Each number is 50 + 10 x the weight over its row's rms, rounded and kept within 0 to 99. Layers, rows and columns count from 0. The size before them is the row's rms in percent of the matrix's.

# down: layer 4 MLP down (transposed), 704x256, rms 0.0358, rows 212-228, columns 128-191
# gate: layer 4 MLP gate, 704x256, rms 0.102, rows 213-228, columns 128-191
# up: layer 4 MLP up, 704x256, rms 0.107, rows 213-228, columns 128-191
down212 103:41 56 71 51 46 75 54 44 42 37 42 46 37 57 55 49 70 37 34 51 43 56 53 51 49 51 52 56 54 46 61 50 40 55 45 44 55 58 62 36 50 56 70 41 79 63 69 58 45 70 47 50 60 47 66 40 52 69 23 42 52 45 37 43
gate213 104:55 40 41 48 47 56 52 52 62 54 55 44 40 19 41 29 34 64 54 48 49 52 41 36 38 51 61 42 64 46 45 43 42 53 50 58 60 54 54 77 50 60 40 46 48 42 44 49 56 45 62 52 56 47 67 54 34 61 51 57 53 55 50 35
up213 103:56 35 52 52 43 54 34 61 60 47 55 43 54 43 44 64 36 47 62 48 53 49 44 57 32 53 54 56 67 56 63 54 42 69 23 48 52 74 30 45 30 53 32 61 50 35 57 60 51 48 39 61 37 46 52 60 52 45 45 51 43 51 53 50
down213 103:60 35 54 61 51 43 50 43 51 60 71 41 63 38 48 43 44 52 58 59 50 42 66 56 56 54 45 37 48 64 52 41 51 31 26 54 63 55 55 53 52 68 43 48 37 40 62 47 54 64 53 60 65 46 48 60 49 40 58 65 36 60 56 52
gate214 102:49 58 50 52 53 47 44 61 44 69 57 37 48 38 32 49 44 45 54 44 58 51 67 59 49 36 64 55 50 32 50 54 55 62 42 34 56 55 64 42 52 60 64 72 48 57 65 35 37 54 41 51 58 67 26 42 32 47 29 46 45 56 46 37
up214 101:66 54 61 64 52 53 43 57 55 60 40 55 49 42 35 59 47 56 47 51 46 34 60 49 43 46 59 53 46 45 42 59 60 40 50 50 55 44 43 56 49 67 34 61 69 56 61 44 45 48 31 70 58 54 53 46 58 32 43 43 46 57 55 64
down214 104:60 42 48 35 41 54 43 52 64 77 58 33 52 53 54 44 66 42 49 52 54 53 47 56 56 46 62 43 61 33 57 54 39 49 42 56 46 56 28 41 50 51 48 55 60 44 64 45 43 43 46 34 47 39 70 42 60 44 40 72 60 43 56 44
gate215 104:50 51 68 45 54 46 56 37 63 37 49 47 58 55 63 51 59 49 55 60 56 64 44 57 50 51 42 51 76 44 49 57 64 48 46 62 42 25 55 58 48 57 34 51 59 50 61 58 51 52 62 63 48 41 43 53 29 51 54 56 24 56 47 58
up215 104:43 62 34 56 45 63 67 72 53 46 64 39 43 46 70 66 59 55 47 51 42 46 51 32 41 70 50 62 50 37 32 48 67 55 58 46 49 59 60 54 49 43 45 55 61 68 36 47 62 36 61 41 45 40 42 28 45 45 65 52 48 54 39 34
down215 107:54 34 50 34 68 35 53 45 45 51 56 58 43 34 40 34 60 57 52 51 47 54 49 53 46 37 61 51 44 50 47 52 62 61 35 40 46 60 38 52 40 60 64 56 37 56 56 35 69 59 53 55 69 40 27 42 57 32 57 34 52 70 51 64
gate216 100:74 40 55 48 53 44 50 45 40 52 47 46 53 36 37 49 52 55 58 26 48 54 31 53 41 41 59 48 66 61 54 49 71 57 42 55 60 38 52 74 42 56 52 60 47 55 27 41 40 60 57 47 53 45 34 47 47 51 39 50 43 52 50 57
up216 105:54 62 51 52 57 41 70 55 50 54 48 43 26 41 38 53 44 31 36 47 38 50 64 39 54 52 54 70 60 45 52 39 53 38 45 54 64 39 60 34 62 41 48 34 34 45 47 44 42 51 47 44 54 59 47 54 36 41 61 58 61 57 54 49
down216 106:71 39 49 42 31 34 55 47 60 56 62 59 64 47 43 44 32 49 40 52 50 42 43 57 50 46 45 65 48 46 61 44 53 50 34 42 70 59 45 46 50 73 41 38 52 60 54 18 39 62 60 33 26 62 42 41 50 46 34 42 38 54 38 48
gate217 100:42 60 48 63 54 54 29 40 50 43 64 47 38 54 41 43 51 31 52 72 59 54 33 39 69 59 48 59 56 52 40 25 57 62 43 42 36 67 56 48 41 48 53 33 44 44 52 57 50 63 53 70 46 53 55 53 36 51 51 39 59 49 53 56
up217 100:59 46 49 57 58 34 48 63 43 47 57 55 58 74 42 55 47 44 35 61 53 43 42 68 50 49 50 55 44 32 42 40 53 45 38 47 29 53 51 63 32 54 38 59 46 53 53 55 58 53 60 45 47 50 40 29 54 45 63 57 48 42 53 51
down217 103:51 37 53 69 56 58 73 60 35 45 50 48 59 48 51 32 51 57 49 51 67 57 44 37 42 72 52 56 43 51 57 48 57 49 50 38 62 43 42 46 73 39 58 44 58 44 53 48 51 51 56 50 54 42 43 57 61 50 46 62 54 62 64 56
gate218 096:44 48 42 51 46 53 52 57 54 35 56 43 54 56 33 47 54 50 48 57 51 34 32 77 43 43 30 59 44 49 54 58 55 42 50 46 50 45 30 45 54 58 47 48 58 39 39 53 66 46 44 53 50 66 45 61 55 39 56 52 39 46 50 44
up218 102:47 45 45 35 75 56 72 64 48 43 67 54 43 55 54 60 35 50 54 52 48 50 49 50 64 45 51 52 52 63 59 48 55 45 78 61 41 48 38 63 64 43 58 57 64 42 39 57 50 45 52 60 51 31 48 40 65 49 62 54 50 39 58 58
down218 098:42 45 47 69 62 48 42 52 47 47 43 50 44 54 55 60 57 63 42 60 50 38 68 57 29 57 60 43 52 46 37 55 53 35 70 47 40 47 52 54 36 52 45 48 57 47 59 66 39 60 60 32 55 33 23 56 49 54 28 78 45 58 47 43
gate219 096:53 43 52 38 27 45 47 46 50 52 65 60 33 46 40 50 47 56 56 49 39 63 65 43 63 54 30 48 59 59 36 47 56 48 41 60 51 51 39 59 50 51 37 44 45 58 33 44 34 40 76 40 55 43 49 57 44 39 57 44 32 59 58 58
up219 096:57 50 51 38 33 59 42 40 40 45 47 41 57 38 65 56 51 55 58 54 48 45 40 60 39 45 59 59 60 36 45 57 55 34 57 45 51 67 27 47 29 37 37 52 59 53 54 36 60 34 52 29 60 56 54 59 26 62 43 29 52 56 68 28
down219 097:49 46 57 52 52 63 58 68 51 53 38 44 31 52 62 45 52 47 40 65 53 59 40 45 51 55 55 53 41 33 46 54 48 27 55 62 43 46 40 54 35 47 47 66 59 52 45 60 46 40 42 46 43 54 45 45 52 46 59 37 43 61 63 58
gate220 099:63 42 59 54 58 54 57 50 53 40 52 60 66 58 52 51 34 55 38 56 63 52 59 46 35 60 59 51 49 57 46 67 69 45 57 48 53 45 41 36 60 52 47 43 54 55 70 36 52 39 45 49 44 44 59 57 31 46 54 40 38 23 53 53
up220 103:71 42 47 45 46 56 40 43 31 53 52 49 54 44 53 54 40 47 36 54 60 46 60 58 60 59 48 45 50 48 31 48 42 55 72 54 53 59 57 54 49 55 55 43 44 37 63 48 43 54 43 63 42 40 81 59 39 49 49 48 38 44 58 52
down220 106:43 73 55 40 52 44 56 52 55 52 33 66 54 55 37 72 42 51 58 54 45 44 66 61 61 51 55 48 51 51 48 34 64 51 58 38 57 52 46 38 69 32 51 44 55 55 53 57 45 39 58 42 39 39 41 41 72 47 44 54 49 51 33 56
gate221 100:52 57 34 47 46 21 30 50 44 63 33 67 44 39 36 29 43 29 65 56 51 55 28 47 45 59 43 53 52 52 52 23 42 63 59 70 62 45 43 67 61 59 52 46 34 43 62 54 47 57 51 47 32 39 45 51 53 42 45 51 58 51 48 44
up221 096:36 38 54 49 38 59 76 50 47 46 40 57 53 52 42 59 62 44 56 41 62 45 49 56 51 53 48 37 32 45 60 47 48 33 66 72 39 38 38 66 38 58 62 32 56 46 43 59 35 66 46 33 60 35 55 55 44 80 40 41 51 37 54 62
down221 096:39 56 57 51 27 56 38 48 41 63 64 33 54 47 40 47 43 68 50 54 74 46 66 61 59 46 54 40 52 35 51 53 47 50 38 56 60 43 44 50 45 40 37 44 54 62 70 62 54 45 61 40 47 46 51 38 44 66 74 42 47 46 30 64
gate222 101:60 34 44 53 70 54 64 49 35 51 47 37 44 42 59 63 73 46 66 57 59 50 27 50 38 49 54 53 59 55 45 73 37 52 57 54 50 56 61 45 47 49 49 45 46 62 55 41 64 45 58 50 51 32 34 65 48 48 51 53 57 27 47 46
up222 099:58 68 57 58 51 56 29 51 47 50 60 47 59 53 51 63 51 53 55 61 50 49 43 36 53 62 63 49 46 50 42 57 67 55 53 42 33 38 43 50 64 54 62 53 41 55 56 55 42 71 55 60 58 64 61 56 45 79 47 52 34 56 59 38
down222 100:45 52 75 54 52 46 84 61 50 51 59 52 50 45 29 55 62 32 46 58 33 46 51 60 53 58 40 39 51 51 56 71 69 48 51 50 32 66 57 48 56 41 48 42 38 51 55 58 35 52 55 47 49 49 50 54 52 44 51 32 30 68 58 60
gate223 100:44 31 50 52 41 42 39 67 45 44 63 60 62 54 51 39 63 70 46 43 48 57 43 59 55 54 67 37 58 54 33 41 68 45 40 54 56 58 45 45 52 43 36 37 43 49 53 48 48 32 53 46 37 31 40 57 42 59 49 50 48 48 55 60
up223 105:58 54 49 39 45 52 49 43 55 51 70 62 39 54 44 52 43 52 63 39 49 47 31 53 42 67 41 57 32 52 72 46 42 38 62 48 49 64 62 66 35 57 43 56 65 42 59 53 66 49 41 45 51 55 58 42 47 57 54 44 46 36 52 48
down223 099:51 37 63 30 33 44 37 65 40 50 34 48 35 53 48 51 38 55 60 44 46 46 51 63 61 49 49 69 52 54 63 50 49 41 47 50 48 65 50 47 40 50 48 34 43 37 54 66 52 34 54 39 43 59 47 43 40 34 31 38 50 49 42 49
gate224 096:70 32 59 31 52 61 47 51 43 52 49 53 41 61 48 48 41 56 32 42 53 48 40 50 34 59 28 47 56 59 36 42 36 57 53 39 60 59 71 55 49 47 53 61 60 51 62 58 34 47 59 53 40 50 52 49 60 49 29 59 73 48 59 42
up224 095:52 50 73 57 37 35 60 54 64 50 74 54 54 52 58 26 41 34 47 48 59 63 42 47 48 62 50 60 45 55 45 34 50 68 55 49 47 40 42 36 56 61 40 44 54 48 53 50 53 52 39 45 46 44 31 55 30 60 48 51 41 40 40 50
down224 099:46 60 44 55 47 45 37 59 42 45 47 54 63 41 45 33 36 56 44 70 41 47 59 49 55 55 50 38 62 45 51 60 49 51 50 51 46 48 47 57 63 64 44 43 39 64 48 44 45 48 57 54 68 55 57 69 65 68 57 36 56 56 54 64
gate225 101:57 55 52 49 42 53 50 44 45 41 45 58 51 49 48 43 40 30 49 44 46 47 48 49 52 44 51 68 64 51 35 42 62 37 64 59 58 50 69 51 39 25 50 63 35 51 60 67 58 44 63 53 37 53 51 43 46 47 63 37 64 56 45 49
up225 102:56 50 56 44 73 66 59 56 51 48 47 55 48 33 26 57 54 52 55 50 53 28 50 42 80 36 49 60 30 69 42 36 47 34 60 44 44 58 34 46 57 62 47 46 59 39 30 46 55 62 55 51 36 59 41 46 55 54 47 52 67 56 41 36
down225 101:49 34 46 35 59 53 42 50 64 56 46 45 57 43 68 39 44 42 56 76 37 63 55 36 46 48 50 50 56 66 47 66 68 52 51 44 61 37 42 33 60 58 43 58 47 33 43 37 47 60 41 65 56 43 56 59 69 51 64 52 44 30 45 37
gate226 098:53 52 57 56 50 60 43 43 59 56 25 43 50 63 55 58 46 41 63 54 43 51 48 57 34 51 54 58 75 51 57 52 54 44 48 58 47 60 49 47 52 31 54 39 57 57 35 66 45 53 39 43 59 57 33 47 55 45 52 50 45 59 53 33
up226 096:55 52 61 58 41 46 57 44 48 65 51 51 44 36 57 46 72 57 44 45 53 43 59 40 47 59 49 67 49 41 59 37 60 61 46 42 50 53 29 57 55 51 59 50 36 59 44 49 36 54 56 51 44 52 34 57 48 53 55 68 50 55 46 52
down226 096:38 27 47 55 40 49 59 43 43 39 44 37 46 45 51 50 50 51 60 62 58 41 59 64 69 49 53 49 43 54 61 64 56 64 71 60 53 64 57 46 56 63 53 31 33 60 50 44 57 50 46 62 43 64 52 43 30 36 48 42 38 47 56 55
gate227 102:37 50 39 37 40 56 58 57 45 46 63 55 59 39 47 46 65 58 43 57 61 49 44 52 39 46 52 36 33 47 63 63 36 49 46 37 38 46 58 61 44 48 61 51 44 56 54 54 58 47 51 69 28 64 33 61 42 53 60 64 52 34 34 64
up227 100:46 59 56 46 53 52 59 41 44 47 52 67 46 53 49 66 26 25 52 33 64 40 46 58 34 58 53 59 58 42 37 61 35 45 52 58 52 34 20 50 50 40 43 35 31 40 34 55 49 13 69 58 57 46 29 70 43 60 57 54 47 46 57 66
down227 103:54 68 60 60 59 44 51 67 51 60 46 58 50 51 72 42 50 34 61 44 30 53 47 61 57 56 52 55 51 63 48 41 69 30 61 55 58 54 70 47 50 55 45 51 53 57 39 55 49 46 62 57 71 44 37 71 42 40 54 53 41 62 59 51
gate228 099:47 59 51 47 51 70 65 43 39 38 54 38 48 43 76 57 51 47 52 40 53 54 38 40 46 41 60 42 40 57 50 33 45 60 51 49 39 53 44 45 53 50 39 42 46 48 36 26 61 64 52 40 40 62 44 60 61 30 33 30 33 42 50 30
up228 096:40 72 44 49 40 53 46 46 45 48 61 50 58 48 31 68 66 39 42 29 40 32 56 44 26 61 48 57 45 61 39 46 64 46 61 51 51 54 38 53 60 41 27 55 56 33 58 47 58 43 50 65 45 56 66 39 64 48 52 42 42 74 33 54
down228 095:44 45 47 56 56 60 46 36 64 54 35 59 43 32 59 51 45 37 51 50 44 48 44 59 54 54 41 41 51 49 42 47 63 59 56 67 59 38 40 40 40 50 53 35 53 54 36 59 46 40 60 67 54 51 51 53 56 48 51 51 53 50 50 58